config.toml
d_model = 768
norm_place = "pre"
positions = "rope"
qk_norm = false
init_std_qkv = 0.0204
init_std_o = 0.0204
init_std_up = 0.0204
beta1 = 0.95
warmup_steps = 509
batch_tokens = 262144
seq_len = 512
doc_mask = false
steps = 6161
Each number is 50 + 15 x the weight over its row's rms, rounded and kept within 0 to 99. Layers, rows and columns count from 0. The size before them is the row's rms in percent of the matrix's.

# layer 4 MLP up, 2048x768, rms 0.0164, rows 1963-1971, columns 256-511
101:40 59 28 53 57 77 42 68 31 47 42 45 51 62 31 57 55 74 13 64 29 42 46 43 39 35 54 58 47 35 70 47 49 44 50 13 53 80 44 57 34 51 75 45 49 72 40 36 63 65 37 66 70 21 73 42 44 40 63 59 44 37 46 55 21 60 57 18 63 66 24 50 60 60 29 84 37 68 54 41 68 52 33 53 50 29 69 51 73 51 37 54 29 48 76 65 62 78 44 59 48 68 68 26 49 47 76 58 76 39 47 42 39 64 45 65 34 49 57 48 58 52 71 51 50 40 52 63 49 71 39 45 50 67 07 22 34 51 51 30 58 57 58 53 67 73 51 30 57 70 54 50 53 39 66 45 55 42 47 54 62 35 48 47 37 71 64 56 46 48 69 39 27 73 38 57 62 69 44 48 67 86 54 43 48 59 50 54 48 56 14 53 66 28 33 46 13 42 57 67 47 47 63 43 60 77 53 44 57 77 53 63 34 44 27 59 48 72 64 53 37 47 76 33 73 41 40 49 38 42 49 72 61 22 30 81 47 63 37 54 43 54 36 47 54 30 94 37 47 30 60 57 58 70 54 30
095:53 70 70 52 35 42 21 52 58 27 43 77 64 46 30 37 57 47 21 65 53 59 33 43 43 68 35 42 47 53 23 40 59 56 62 32 53 45 63 64 73 46 60 50 73 71 99 23 52 94 60 78 42 72 53 46 49 54 53 53 58 60 48 48 37 46 54 35 43 73 24 41 53 35 41 45 46 43 11 25 39 54 83 18 59 48 50 73 58 30 46 64 70 34 43 66 50 49 45 44 55 25 52 71 50 63 51 66 38 41 44 31 61 60 57 48 33 46 61 29 44 61 25 47 52 67 54 57 51 25 49 51 62 47 38 39 53 42 23 28 52 42 50 67 42 54 53 37 34 55 53 37 27 13 49 23 37 48 53 09 37 54 38 51 79 51 44 59 53 71 72 48 62 77 43 18 57 57 42 35 62 61 76 45 71 17 54 58 67 69 36 55 46 72 50 29 22 49 58 42 67 71 54 40 56 47 21 57 04 44 61 37 46 40 48 56 52 67 49 38 63 37 72 37 42 61 69 36 63 48 68 58 63 43 48 49 51 48 65 68 39 60 71 31 30 44 70 66 54 63 69 46 65 43 38 29
101:70 56 40 50 32 65 48 20 76 31 51 64 71 42 33 47 64 66 33 57 57 56 45 38 66 47 50 48 33 70 38 47 63 27 66 45 59 44 46 53 48 47 44 55 53 58 65 49 59 50 36 50 42 70 40 49 41 71 93 42 32 21 61 80 40 18 33 45 59 44 70 73 41 87 74 47 49 58 30 21 45 53 60 65 57 29 39 33 54 34 36 58 55 77 50 28 21 45 44 74 41 53 67 24 13 44 62 47 40 44 48 61 54 59 64 57 51 47 62 40 76 37 29 41 48 55 54 38 34 49 28 42 74 62 55 59 52 41 38 58 74 76 48 53 40 47 36 43 54 60 31 12 40 39 57 64 82 61 50 30 62 29 85 53 31 22 64 49 67 54 47 57 51 49 54 50 45 56 59 29 41 54 57 71 56 39 53 39 49 35 42 69 43 50 85 60 27 37 53 64 44 32 48 52 80 30 45 69 35 72 40 47 56 28 35 46 66 52 38 51 70 48 45 66 54 68 46 66 35 71 67 60 61 58 40 81 40 39 71 60 50 60 38 38 43 47 63 55 57 48 38 48 82 25 68 41
088:38 41 39 33 35 60 30 57 57 60 46 57 28 66 70 59 14 82 78 55 63 32 68 45 47 59 67 59 39 57 39 54 57 33 37 42 56 41 45 25 23 73 63 41 51 52 33 73 42 56 18 49 60 49 31 34 48 87 61 64 55 43 47 34 65 39 34 79 29 67 55 29 28 26 57 60 48 59 48 31 41 51 46 34 42 52 34 34 35 41 23 52 59 45 28 60 54 42 43 53 50 56 26 60 47 63 42 71 44 52 60 65 36 54 39 21 62 69 43 43 56 59 50 53 76 42 58 60 23 33 54 44 31 57 26 49 58 63 43 41 46 39 48 61 56 51 45 31 55 52 22 36 51 32 38 63 41 53 36 49 30 16 20 62 52 45 27 32 53 32 35 46 51 55 25 41 42 24 67 47 52 49 61 42 60 28 61 71 38 73 67 43 27 28 43 57 53 87 47 52 50 39 30 32 45 50 53 82 37 83 34 47 63 26 49 43 49 45 00 64 40 59 66 79 42 28 42 65 38 40 22 63 54 53 76 46 50 45 41 53 77 50 50 56 44 51 42 53 64 56 38 65 53 80 32 26
101:39 44 63 61 54 31 61 59 63 71 70 36 57 92 63 42 29 40 52 34 53 30 51 59 42 66 55 64 57 49 35 59 51 41 41 32 37 41 69 77 47 52 42 49 44 71 33 49 49 66 36 55 64 44 58 44 33 67 60 40 30 58 35 41 66 49 54 61 35 65 72 51 58 75 88 60 51 31 56 64 63 40 49 48 58 53 48 48 54 36 30 35 32 48 76 60 58 48 53 38 44 53 69 42 49 51 67 30 26 53 50 35 26 57 28 60 20 38 23 42 46 19 74 46 53 41 26 72 67 61 39 44 35 10 61 40 37 33 29 34 40 63 60 30 57 09 36 64 33 60 48 47 47 33 38 52 62 74 43 71 39 33 39 61 35 60 65 51 42 17 63 23 49 58 33 37 31 45 22 49 49 84 45 37 48 53 59 48 46 60 64 47 40 26 49 45 49 47 38 39 08 43 63 44 23 40 54 46 12 73 47 56 67 57 74 53 68 61 31 39 53 60 63 51 56 43 42 55 72 57 31 47 49 77 57 81 51 46 51 50 74 75 69 46 65 57 56 42 37 73 48 45 49 45 74 67
095:58 52 37 68 39 61 49 64 59 59 62 50 46 59 49 59 52 28 17 50 27 45 50 26 42 80 57 22 28 37 39 41 49 49 47 62 66 57 58 61 34 39 31 30 41 61 57 23 54 61 67 31 27 50 54 59 63 54 50 32 16 53 55 48 27 53 42 50 36 69 80 32 64 52 53 34 53 60 77 69 68 42 54 34 78 47 71 63 33 63 61 53 60 39 68 51 54 52 45 68 61 79 60 63 54 79 53 51 72 72 34 41 56 61 53 30 63 58 57 38 19 40 42 49 83 45 49 59 33 35 62 49 31 53 83 68 28 53 65 77 19 38 56 30 57 53 34 66 36 55 29 73 38 28 50 32 58 87 21 63 41 76 41 83 49 60 51 30 61 59 32 39 68 43 52 78 35 44 38 65 62 37 32 56 46 51 25 46 61 37 40 39 50 37 57 66 47 59 36 49 70 66 55 36 42 54 82 59 55 32 40 44 43 69 50 14 46 47 48 54 50 40 61 42 48 28 62 52 62 37 73 30 68 33 36 63 65 66 62 55 59 46 55 38 36 46 44 50 56 52 57 49 56 49 26 53
093:64 51 40 51 13 55 69 51 37 72 41 57 41 24 45 42 28 49 52 44 45 52 26 49 52 23 61 25 66 43 69 50 51 61 30 71 44 37 77 49 30 39 25 63 61 43 61 31 34 48 40 60 54 40 52 68 45 52 71 28 28 45 70 27 19 54 50 50 41 51 69 54 40 32 69 58 44 68 59 22 54 44 54 41 33 33 54 67 52 51 25 54 55 67 49 41 58 48 51 57 89 54 38 32 47 37 51 54 46 71 43 54 48 47 63 91 37 41 61 57 69 83 55 39 49 73 46 44 27 43 28 23 33 67 39 86 75 69 56 79 75 56 32 26 31 44 45 69 61 52 33 57 39 64 36 73 57 49 72 20 40 43 41 48 70 51 54 62 41 59 57 57 47 49 22 60 54 46 43 62 53 21 45 36 41 36 35 50 39 24 51 40 60 48 61 41 79 45 76 41 36 59 67 53 58 49 55 81 53 55 67 39 60 39 50 44 36 44 55 72 30 60 31 41 66 64 50 34 45 75 42 55 72 46 53 51 42 51 48 49 57 58 55 67 49 44 59 59 22 40 51 48 62 23 58 27
098:58 62 53 88 38 28 30 45 61 65 50 64 37 52 32 44 40 56 41 35 66 38 84 39 48 53 45 38 50 58 50 66 56 36 36 38 68 70 43 64 46 67 49 84 26 68 50 36 39 43 54 38 44 24 58 48 47 40 55 36 54 28 62 72 43 69 56 96 41 47 71 72 32 99 30 48 58 48 60 42 41 57 77 66 40 45 51 81 53 61 46 56 63 29 41 48 79 69 54 63 62 33 47 23 67 40 68 47 67 44 58 42 29 55 52 49 27 58 44 28 79 62 39 32 52 43 38 49 56 39 48 35 79 32 38 47 52 69 36 59 44 53 38 19 48 43 63 53 78 62 43 29 71 65 09 79 73 45 47 42 78 56 55 75 19 49 62 32 14 34 59 76 45 33 77 45 64 74 36 52 57 40 50 53 44 55 50 36 40 29 32 46 50 54 44 82 60 56 25 55 39 58 46 41 49 66 62 42 40 38 60 74 71 62 47 70 22 26 53 51 40 49 53 65 52 46 45 45 52 28 37 42 57 57 45 28 50 59 46 74 51 74 40 50 26 55 49 52 44 41 78 34 36 62 68 08
107:40 52 79 44 76 68 50 39 25 60 37 49 40 72 82 50 29 68 49 72 72 49 52 22 50 32 70 44 51 52 59 62 21 64 31 43 73 66 48 54 45 61 41 39 59 49 39 52 70 48 46 22 44 70 14 45 49 52 34 49 65 66 71 61 40 41 67 45 68 86 53 33 56 46 48 35 45 33 43 43 54 44 42 34 47 42 70 43 49 69 72 63 69 59 34 39 45 58 62 58 73 58 42 61 34 63 49 41 53 50 47 51 56 54 07 40 66 59 33 45 51 63 42 47 59 47 57 66 59 59 58 28 34 74 75 35 44 60 48 50 71 24 68 16 29 64 81 66 36 61 36 58 44 36 34 40 34 53 67 29 24 34 47 64 42 54 47 65 68 57 57 44 48 81 28 27 38 54 56 45 54 26 33 56 54 37 76 73 39 63 70 52 28 65 49 45 47 40 56 59 34 72 57 69 49 49 76 70 63 59 64 46 42 52 33 50 40 42 77 49 29 50 57 28 57 43 52 52 62 58 35 23 63 42 57 59 75 35 29 12 70 25 43 40 72 47 40 27 79 51 20 61 33 46 44 45
# layer 4 MLP down (transposed), 2048x768, rms 0.0124, rows 1963-1971, columns 256-511
099:47 46 85 56 58 34 58 49 61 67 37 53 66 37 66 43 58 35 38 67 30 63 39 45 61 26 51 60 79 50 62 29 52 31 59 64 13 25 59 59 31 48 72 31 65 68 49 58 44 43 48 51 47 65 84 42 45 47 36 30 66 48 71 39 58 38 30 49 48 59 39 22 44 37 47 57 59 69 57 50 55 35 33 20 54 55 47 57 50 81 34 35 45 76 33 85 53 55 75 43 33 47 59 41 33 65 64 57 35 58 59 29 36 59 48 32 73 52 24 73 62 78 76 39 37 44 52 48 82 56 71 50 37 60 70 57 46 54 45 59 54 75 59 39 74 38 66 54 37 71 53 45 63 30 66 57 68 60 21 35 70 63 24 27 33 27 73 44 54 54 58 55 43 53 45 34 24 51 62 38 26 46 48 36 84 43 44 40 61 55 51 32 56 32 55 48 41 10 62 28 26 38 53 62 55 55 56 72 72 43 52 43 46 44 50 67 53 56 51 81 51 71 64 45 58 31 58 86 33 41 55 55 80 50 47 48 40 40 46 25 44 67 57 32 68 48 64 43 40 76 66 50 42 47 40 64
095:39 48 41 40 69 09 53 35 43 26 40 80 39 58 61 45 60 60 44 45 46 80 33 43 52 35 57 57 48 19 25 40 49 37 38 64 53 38 80 34 46 12 59 90 58 36 30 51 38 81 31 45 21 59 47 43 68 50 37 36 59 69 72 50 54 40 45 64 39 17 37 46 53 49 58 59 53 51 32 66 65 29 71 54 56 62 51 80 41 49 43 74 33 69 57 39 49 54 38 59 30 28 36 45 49 60 34 52 47 72 82 50 67 50 63 47 28 36 41 50 78 57 43 54 63 41 48 51 75 42 40 42 42 65 70 80 43 50 63 39 31 89 58 41 49 53 86 55 15 59 36 40 51 27 45 64 42 45 24 58 43 48 40 45 37 63 57 67 41 31 53 60 49 66 44 10 44 48 38 43 47 72 56 43 58 59 39 49 55 70 45 45 65 64 61 69 83 52 58 55 47 55 44 28 65 38 61 48 61 39 73 71 56 58 36 52 44 65 49 50 34 64 42 24 38 55 49 34 37 47 61 70 45 46 36 27 53 56 72 62 48 81 66 29 43 51 29 57 83 35 41 35 53 61 19 48
100:56 43 29 50 55 28 53 40 48 64 57 51 42 48 52 61 37 54 55 54 48 18 31 39 78 71 62 43 44 55 46 63 55 00 45 42 56 60 65 70 64 57 35 44 64 65 59 24 84 45 45 85 40 67 48 71 50 42 54 44 53 51 63 59 66 71 50 48 43 53 65 41 50 72 78 56 43 68 31 61 52 48 61 40 58 30 33 74 71 53 49 65 40 66 55 73 83 55 30 58 47 46 34 34 25 60 64 25 52 45 69 46 45 34 43 43 39 56 27 41 44 38 41 45 46 81 46 52 79 34 15 48 70 64 41 39 51 58 49 57 74 44 61 20 33 53 54 54 29 37 76 27 18 72 59 55 64 46 39 63 48 63 88 52 33 41 37 50 59 66 86 74 57 34 84 54 46 44 43 55 31 51 45 82 54 38 83 48 48 36 43 54 57 32 57 57 27 27 55 44 61 47 63 63 75 56 62 57 53 63 52 41 51 25 45 40 49 71 54 47 48 63 29 56 21 60 41 46 54 57 32 72 16 50 25 58 39 26 48 32 34 67 46 73 69 41 60 58 57 46 51 42 51 68 41 39
087:09 41 24 60 51 64 53 57 48 45 47 59 30 50 31 39 45 52 51 45 30 30 62 44 48 70 85 66 57 73 23 67 54 38 59 16 66 53 43 37 48 63 17 42 46 54 48 42 16 65 55 43 66 46 54 34 27 62 80 21 54 50 37 58 55 46 39 45 47 56 76 37 44 18 62 81 53 60 52 38 51 51 50 31 39 55 46 54 48 48 24 44 65 38 38 45 51 50 48 71 48 36 58 69 64 99 47 86 32 58 35 33 37 63 22 35 56 60 12 33 61 55 50 45 61 58 70 75 45 24 65 52 29 51 22 38 60 56 47 35 64 34 42 58 40 74 52 46 56 50 52 58 75 50 45 32 19 63 49 45 50 31 53 59 38 24 46 45 61 39 54 49 44 73 41 31 59 51 71 23 45 26 71 46 48 66 46 62 66 42 57 50 33 59 53 52 38 72 56 41 37 59 55 39 54 49 30 53 49 43 46 25 39 52 31 36 36 68 31 73 52 54 78 54 56 48 44 62 42 64 14 41 52 50 74 46 42 40 58 36 78 63 64 52 54 60 40 44 40 40 38 82 59 83 39 47
102:51 34 35 61 62 43 42 29 31 52 47 61 48 55 68 62 44 52 51 59 54 30 34 63 46 38 36 52 36 58 52 32 59 40 69 48 16 47 59 54 35 40 35 81 72 52 47 65 52 35 74 18 90 52 41 61 64 36 61 60 20 72 33 59 64 29 40 50 48 40 62 17 46 68 63 28 41 51 62 44 85 44 24 41 38 52 46 44 37 58 36 60 00 46 58 53 49 49 72 48 77 38 36 61 57 54 52 37 52 64 53 24 26 48 43 63 26 56 39 46 38 52 56 47 35 64 11 42 42 68 31 33 43 72 56 56 33 47 46 26 60 35 59 25 60 21 49 53 45 52 37 49 43 55 45 61 57 57 53 74 38 62 59 45 57 30 43 62 30 40 28 53 43 61 45 68 55 59 56 49 40 63 57 63 69 34 43 40 80 31 82 47 62 43 46 59 41 50 46 48 30 47 67 45 42 31 85 56 30 51 47 47 37 69 50 45 39 56 44 43 24 64 40 33 61 60 76 33 47 63 80 39 43 50 48 63 18 76 26 74 57 56 34 45 60 64 31 49 76 59 41 35 34 34 34 70
099:69 58 60 30 28 62 51 42 65 64 43 70 61 72 32 56 66 42 85 78 00 38 52 18 44 63 35 34 40 53 42 30 55 60 57 30 79 53 59 69 50 32 50 62 53 22 39 50 50 41 29 48 62 43 51 16 66 69 42 56 51 52 32 60 54 55 53 46 31 43 69 72 58 48 59 52 46 60 49 63 59 53 99 79 62 51 82 57 42 46 57 43 61 29 57 34 52 55 62 56 55 53 58 76 53 41 49 76 34 69 26 46 47 52 57 55 79 29 65 29 39 31 41 58 44 29 78 66 38 32 36 54 45 39 67 56 41 81 61 18 69 31 40 44 71 59 53 46 43 71 77 78 87 42 35 42 37 64 69 73 40 56 50 79 35 59 46 66 71 66 41 45 27 52 58 59 61 47 58 64 72 41 35 69 20 63 59 28 53 39 19 60 43 28 43 52 13 58 67 32 55 36 35 70 13 54 38 68 85 32 64 73 46 68 38 44 52 41 64 59 43 52 56 48 67 50 62 63 47 51 58 20 51 48 38 61 38 43 72 47 71 50 73 51 58 71 56 59 45 33 48 59 53 35 30 16
095:38 59 30 49 16 48 67 92 79 64 52 72 41 65 37 49 62 17 68 41 41 32 42 68 45 57 60 58 26 33 52 36 55 52 40 59 58 21 83 95 41 45 44 48 52 61 45 43 38 67 60 47 22 33 53 58 61 52 57 37 52 56 56 52 36 57 54 61 58 37 50 55 34 29 32 48 52 59 45 55 38 63 42 67 26 56 49 45 27 59 22 83 44 46 25 66 43 35 44 76 69 37 47 59 56 53 58 63 70 53 40 43 31 55 59 56 37 43 64 55 30 71 48 41 55 63 70 68 31 86 38 35 30 58 76 60 88 38 51 58 64 34 67 40 34 35 11 39 48 74 44 66 55 44 26 75 32 38 45 62 50 27 20 49 85 53 73 49 90 56 55 90 47 44 77 46 60 57 41 75 34 46 39 71 77 42 60 36 81 33 38 36 60 39 34 62 28 60 52 54 39 61 54 99 39 45 55 43 50 60 48 59 66 46 27 41 47 62 52 20 25 50 40 30 52 85 46 54 58 62 45 67 57 40 49 57 45 64 52 57 70 50 25 68 59 45 55 22 57 49 57 57 66 36 48 64
100:44 67 55 49 53 41 33 45 28 75 53 44 52 61 59 35 33 75 45 35 53 33 40 50 56 61 70 45 41 43 55 46 33 78 50 66 31 62 16 30 36 64 57 78 34 71 40 73 51 50 53 66 53 19 30 52 38 53 58 40 55 42 63 40 65 71 56 53 43 36 46 27 56 24 32 56 49 54 24 75 58 41 49 33 11 44 55 29 33 50 30 55 29 46 32 61 94 16 35 45 26 75 32 59 59 51 52 48 34 27 48 40 48 59 39 59 53 37 56 59 40 77 61 49 63 58 33 30 33 61 31 53 51 29 40 45 57 40 21 33 66 72 68 42 30 28 55 59 49 62 34 37 47 75 13 73 54 44 42 63 55 48 27 53 33 58 54 24 17 40 37 92 13 55 57 42 78 54 48 59 54 26 39 38 56 75 59 29 33 44 34 55 55 43 49 23 37 48 31 51 44 70 65 62 28 66 77 28 71 49 40 67 46 51 37 82 51 57 36 50 69 42 57 53 53 46 40 42 68 70 41 20 49 53 43 35 54 38 63 59 48 45 67 35 58 67 43 39 37 41 48 25 63 65 62 51
101:37 47 65 47 55 34 61 61 33 49 55 48 51 61 63 52 39 37 30 48 40 56 50 18 51 35 50 30 38 52 63 34 56 59 29 60 68 52 48 37 57 35 60 57 56 54 57 60 52 60 61 54 28 67 40 40 35 50 41 22 45 49 56 41 29 26 66 73 64 32 50 58 48 40 55 57 57 59 42 84 24 17 45 46 59 54 40 25 40 57 72 58 52 22 55 49 37 70 64 36 56 44 60 62 57 63 57 67 48 41 45 73 54 33 23 41 25 31 56 69 53 45 25 74 56 40 76 61 40 51 40 15 89 39 62 29 57 55 28 77 30 25 48 43 66 63 71 54 38 60 70 40 42 58 47 34 28 57 72 48 38 33 26 32 31 32 40 53 60 60 58 63 29 32 30 33 58 68 60 53 46 67 60 58 49 25 53 61 42 68 56 61 34 36 65 46 45 09 37 61 47 41 66 57 64 63 32 63 31 36 58 58 31 34 42 37 52 65 80 54 54 78 33 56 31 45 53 73 34 64 49 54 41 65 78 65 68 53 32 47 34 54 40 16 64 58 55 34 88 91 41 68 57 43 75 46
# layer 4 MLP gate, 2048x768, rms 0.0172, rows 1964-1972, columns 256-511
098:40 79 67 41 38 52 38 49 51 53 52 58 56 94 49 72 08 43 41 55 53 35 52 14 39 39 41 55 52 55 36 66 60 76 41 57 41 57 60 84 76 58 37 39 73 44 63 41 36 15 26 16 57 75 40 32 38 74 59 29 45 38 38 62 53 34 50 56 62 62 41 55 43 54 51 28 55 76 45 79 42 64 55 42 58 32 44 52 41 37 49 44 57 55 46 45 33 74 73 53 68 52 48 81 74 51 81 53 36 47 51 33 67 53 45 66 58 52 58 51 21 48 80 62 49 44 50 45 59 53 39 28 47 64 16 44 64 25 26 44 74 40 77 79 49 84 47 59 68 20 54 71 45 68 40 44 50 51 17 20 48 41 35 50 60 69 28 42 43 38 58 45 75 77 25 51 71 72 37 43 49 39 66 41 59 61 31 72 47 48 63 48 46 65 62 65 49 47 48 45 80 46 63 55 42 51 41 50 44 53 52 31 72 23 58 71 50 39 43 53 55 39 54 26 26 56 59 49 94 61 55 35 53 34 66 45 50 68 34 92 39 50 85 59 40 55 86 45 65 65 51 53 77 53 41 41
103:66 37 36 60 56 37 37 39 42 46 48 68 50 51 36 66 61 55 10 64 54 69 67 63 46 10 47 42 36 42 79 57 70 61 52 60 51 52 34 50 58 69 53 59 47 38 43 79 59 50 26 57 78 69 34 38 42 82 79 39 42 24 58 56 15 06 50 67 53 60 67 67 48 76 34 45 46 52 59 28 39 59 37 89 44 29 60 37 47 40 40 79 47 64 52 40 35 47 45 45 34 48 31 37 45 37 59 53 57 31 42 45 56 66 40 62 73 55 45 65 87 54 53 50 40 34 74 45 29 62 35 47 64 69 69 29 76 39 49 45 44 71 45 70 85 68 54 33 52 55 35 39 54 37 63 72 61 62 65 49 82 37 49 51 37 51 70 55 60 43 71 63 50 80 65 42 61 40 28 42 43 53 58 54 42 48 39 20 40 34 68 38 58 38 33 44 35 47 52 60 82 21 40 80 52 65 44 43 21 55 31 76 30 52 57 53 81 39 53 64 72 31 52 56 59 53 39 53 46 62 31 17 90 69 58 64 55 51 47 91 44 46 25 36 71 69 64 54 43 56 31 28 53 50 68 66
090:56 49 33 44 81 41 67 42 43 39 73 80 32 52 37 35 59 37 65 55 42 47 42 59 57 47 36 64 57 56 36 48 23 64 39 59 60 29 37 38 45 43 53 49 18 32 21 62 55 61 46 39 41 80 47 40 57 25 59 29 47 64 66 64 29 44 39 68 58 37 66 60 36 67 69 75 49 43 34 46 54 55 44 62 73 36 53 81 28 44 33 64 58 30 81 43 58 48 89 44 20 42 49 76 51 47 10 44 31 59 41 36 25 58 57 18 31 54 43 42 30 49 55 79 52 43 34 38 51 61 54 66 55 55 51 61 44 40 71 77 45 36 46 71 51 82 29 53 46 50 56 65 38 48 63 51 33 66 44 53 82 55 60 30 44 39 50 51 52 28 57 61 56 37 57 44 50 64 52 54 51 52 51 48 64 79 35 49 54 38 57 22 45 31 29 58 11 44 23 42 58 47 61 56 29 65 46 42 49 13 47 60 34 57 50 55 57 34 56 83 45 59 50 07 33 58 87 27 34 51 56 35 83 43 50 58 41 64 47 26 39 43 56 46 47 42 51 67 32 39 27 71 26 68 32 66
103:36 40 69 36 47 35 63 44 70 48 48 36 56 58 51 28 56 43 54 47 59 37 49 67 34 63 56 62 48 34 22 41 52 26 19 43 50 43 67 56 47 41 52 73 26 58 68 64 39 85 69 49 50 47 57 58 51 58 36 27 83 47 68 42 55 30 30 66 56 59 91 57 39 64 57 56 52 40 56 41 57 62 36 60 20 50 36 47 32 61 14 42 32 14 55 19 20 68 52 22 44 71 43 74 51 40 41 39 28 25 59 33 76 51 50 57 53 49 44 39 76 26 65 37 46 69 41 25 43 58 37 31 52 50 58 28 53 50 79 72 53 62 51 46 63 44 54 57 57 41 42 64 39 60 47 53 85 57 55 35 39 62 35 42 46 51 23 70 66 57 49 52 26 40 59 39 50 40 56 55 28 73 58 45 41 48 55 42 50 52 54 50 37 48 69 43 24 46 71 37 40 38 33 48 34 56 45 38 33 34 44 43 48 44 64 52 63 23 61 34 44 31 66 39 53 48 48 38 92 19 48 47 57 51 49 78 52 36 42 45 32 43 61 48 72 73 68 33 54 84 40 53 51 48 41 39
097:39 27 69 55 27 43 43 44 47 59 44 29 58 23 50 56 73 45 79 75 50 28 49 43 45 55 59 47 83 69 83 47 66 63 47 51 64 73 43 27 21 17 45 67 48 61 39 66 64 44 63 53 77 70 41 58 62 37 65 40 49 58 61 50 88 53 61 52 44 63 48 67 55 16 61 68 33 79 53 57 27 11 50 97 33 61 56 68 65 54 36 65 50 52 43 43 43 49 71 54 83 39 22 35 30 28 35 65 29 61 63 57 36 46 66 48 66 46 54 37 64 41 76 55 15 69 55 42 59 65 57 51 42 70 66 33 61 55 59 62 60 13 42 36 54 37 33 10 40 63 63 73 40 35 65 39 46 56 59 29 38 42 40 70 45 74 32 55 44 42 37 48 28 50 25 68 50 24 49 30 37 74 75 37 67 62 39 30 77 41 48 57 36 34 41 40 71 27 52 44 47 62 57 39 58 49 36 33 40 37 74 50 48 70 47 79 34 61 71 39 36 71 56 62 58 27 65 48 41 47 49 65 73 51 77 49 69 48 51 41 60 24 49 22 58 34 48 66 52 45 53 70 56 36 50 30
096:48 64 32 44 49 42 49 49 43 32 42 39 62 18 60 57 41 58 53 46 45 56 63 32 52 45 73 36 69 59 38 56 44 53 49 27 41 87 64 40 58 60 61 69 67 47 64 70 49 34 54 68 51 48 63 68 57 35 75 57 19 61 51 66 58 25 27 18 61 35 41 35 41 39 40 37 52 55 47 32 73 13 48 35 53 36 37 57 45 48 54 64 69 53 71 34 43 59 49 38 64 40 40 46 67 62 37 37 14 49 60 30 55 43 51 66 55 50 25 74 72 39 52 56 65 63 44 53 26 43 58 37 53 73 36 61 43 63 35 52 56 34 48 50 54 54 85 44 84 47 49 45 54 74 32 63 51 49 66 40 35 54 34 26 46 39 41 56 51 59 50 64 52 51 37 62 55 71 40 63 95 37 24 43 31 61 63 42 44 64 67 55 49 53 61 44 65 36 59 49 69 39 58 34 35 49 46 48 40 78 89 69 73 49 39 36 31 47 58 53 57 51 48 94 56 13 70 39 40 33 43 38 54 73 46 40 53 20 30 53 44 64 61 65 47 42 43 65 53 56 59 52 47 28 45 37
102:88 69 56 63 58 46 55 49 52 66 46 65 29 59 52 52 35 57 44 41 50 36 53 58 50 42 78 50 62 48 39 57 50 41 59 45 27 62 48 54 64 23 74 49 45 56 51 73 49 39 52 62 52 43 72 69 60 63 69 34 52 57 46 69 54 41 42 43 46 61 75 49 64 50 41 77 38 53 56 52 58 37 48 69 34 54 30 29 52 59 60 24 66 40 30 31 73 35 77 42 64 70 45 52 79 55 80 66 54 36 27 46 50 44 55 41 55 35 70 60 76 46 56 36 65 63 44 62 35 35 59 60 61 19 59 27 77 68 42 66 52 58 49 35 48 34 42 79 57 35 54 49 39 57 45 58 60 59 49 27 29 38 31 35 26 52 51 61 40 39 51 74 43 42 73 61 59 56 66 35 49 24 32 62 65 55 46 56 46 47 32 55 80 57 79 33 52 47 31 56 42 56 74 98 46 69 52 54 27 22 31 53 60 36 37 35 37 49 44 37 52 42 53 53 48 57 35 39 57 39 38 42 41 67 40 64 54 46 34 41 52 48 51 67 30 42 32 29 87 63 51 49 55 40 40 46
104:61 27 46 44 51 45 43 51 64 31 47 59 48 33 57 49 53 45 48 45 63 40 58 61 36 56 55 38 37 38 49 59 59 34 44 65 18 28 47 38 47 19 63 58 67 36 57 20 60 42 58 50 53 49 59 76 21 48 55 41 62 41 53 71 66 62 25 27 76 69 56 55 82 52 47 69 35 38 39 66 42 39 54 41 63 60 39 48 75 49 80 64 47 54 45 44 39 49 51 50 59 35 47 57 27 53 54 47 38 59 65 48 27 34 71 51 34 50 32 34 52 38 31 58 56 71 75 55 70 65 47 55 69 43 39 46 36 41 19 35 32 34 52 19 54 56 28 51 59 38 48 69 20 43 27 74 29 69 52 52 75 50 38 57 32 43 60 63 34 86 52 61 44 56 53 35 33 45 46 36 48 63 48 78 56 41 51 67 86 37 54 51 48 40 35 37 51 67 68 64 61 50 51 56 66 47 27 32 71 50 46 27 42 29 38 43 61 58 48 49 56 40 53 40 59 47 54 60 54 60 55 73 49 57 64 82 70 60 37 57 46 52 47 41 68 46 56 48 71 81 34 55 61 57 21 41
098:30 55 58 54 88 30 36 77 52 52 50 45 65 47 25 35 42 77 50 74 01 62 33 56 43 49 60 54 51 65 81 62 31 56 71 73 58 71 39 40 55 45 33 83 27 40 73 46 63 58 38 42 35 53 49 55 51 49 45 51 70 27 48 37 28 33 44 41 39 54 59 26 44 36 35 46 76 57 59 61 21 42 27 96 53 65 34 57 48 24 52 22 56 36 56 62 39 48 48 35 45 28 55 55 59 41 59 48 68 43 28 31 32 69 33 66 99 31 89 43 57 56 52 56 30 40 63 78 35 54 64 57 62 50 35 34 59 30 43 57 54 35 24 62 64 84 30 38 66 57 49 48 31 16 35 59 51 56 54 73 23 56 48 15 55 52 11 59 31 43 71 71 54 38 42 48 27 35 72 30 53 48 57 35 56 43 54 64 65 67 47 54 35 63 46 66 29 33 75 44 53 36 56 76 38 50 69 74 27 13 52 52 40 54 43 46 43 57 79 51 27 23 58 65 51 38 70 46 40 50 56 47 36 35 72 52 53 29 33 39 35 13 37 60 55 69 42 51 89 51 48 45 65 18 34 42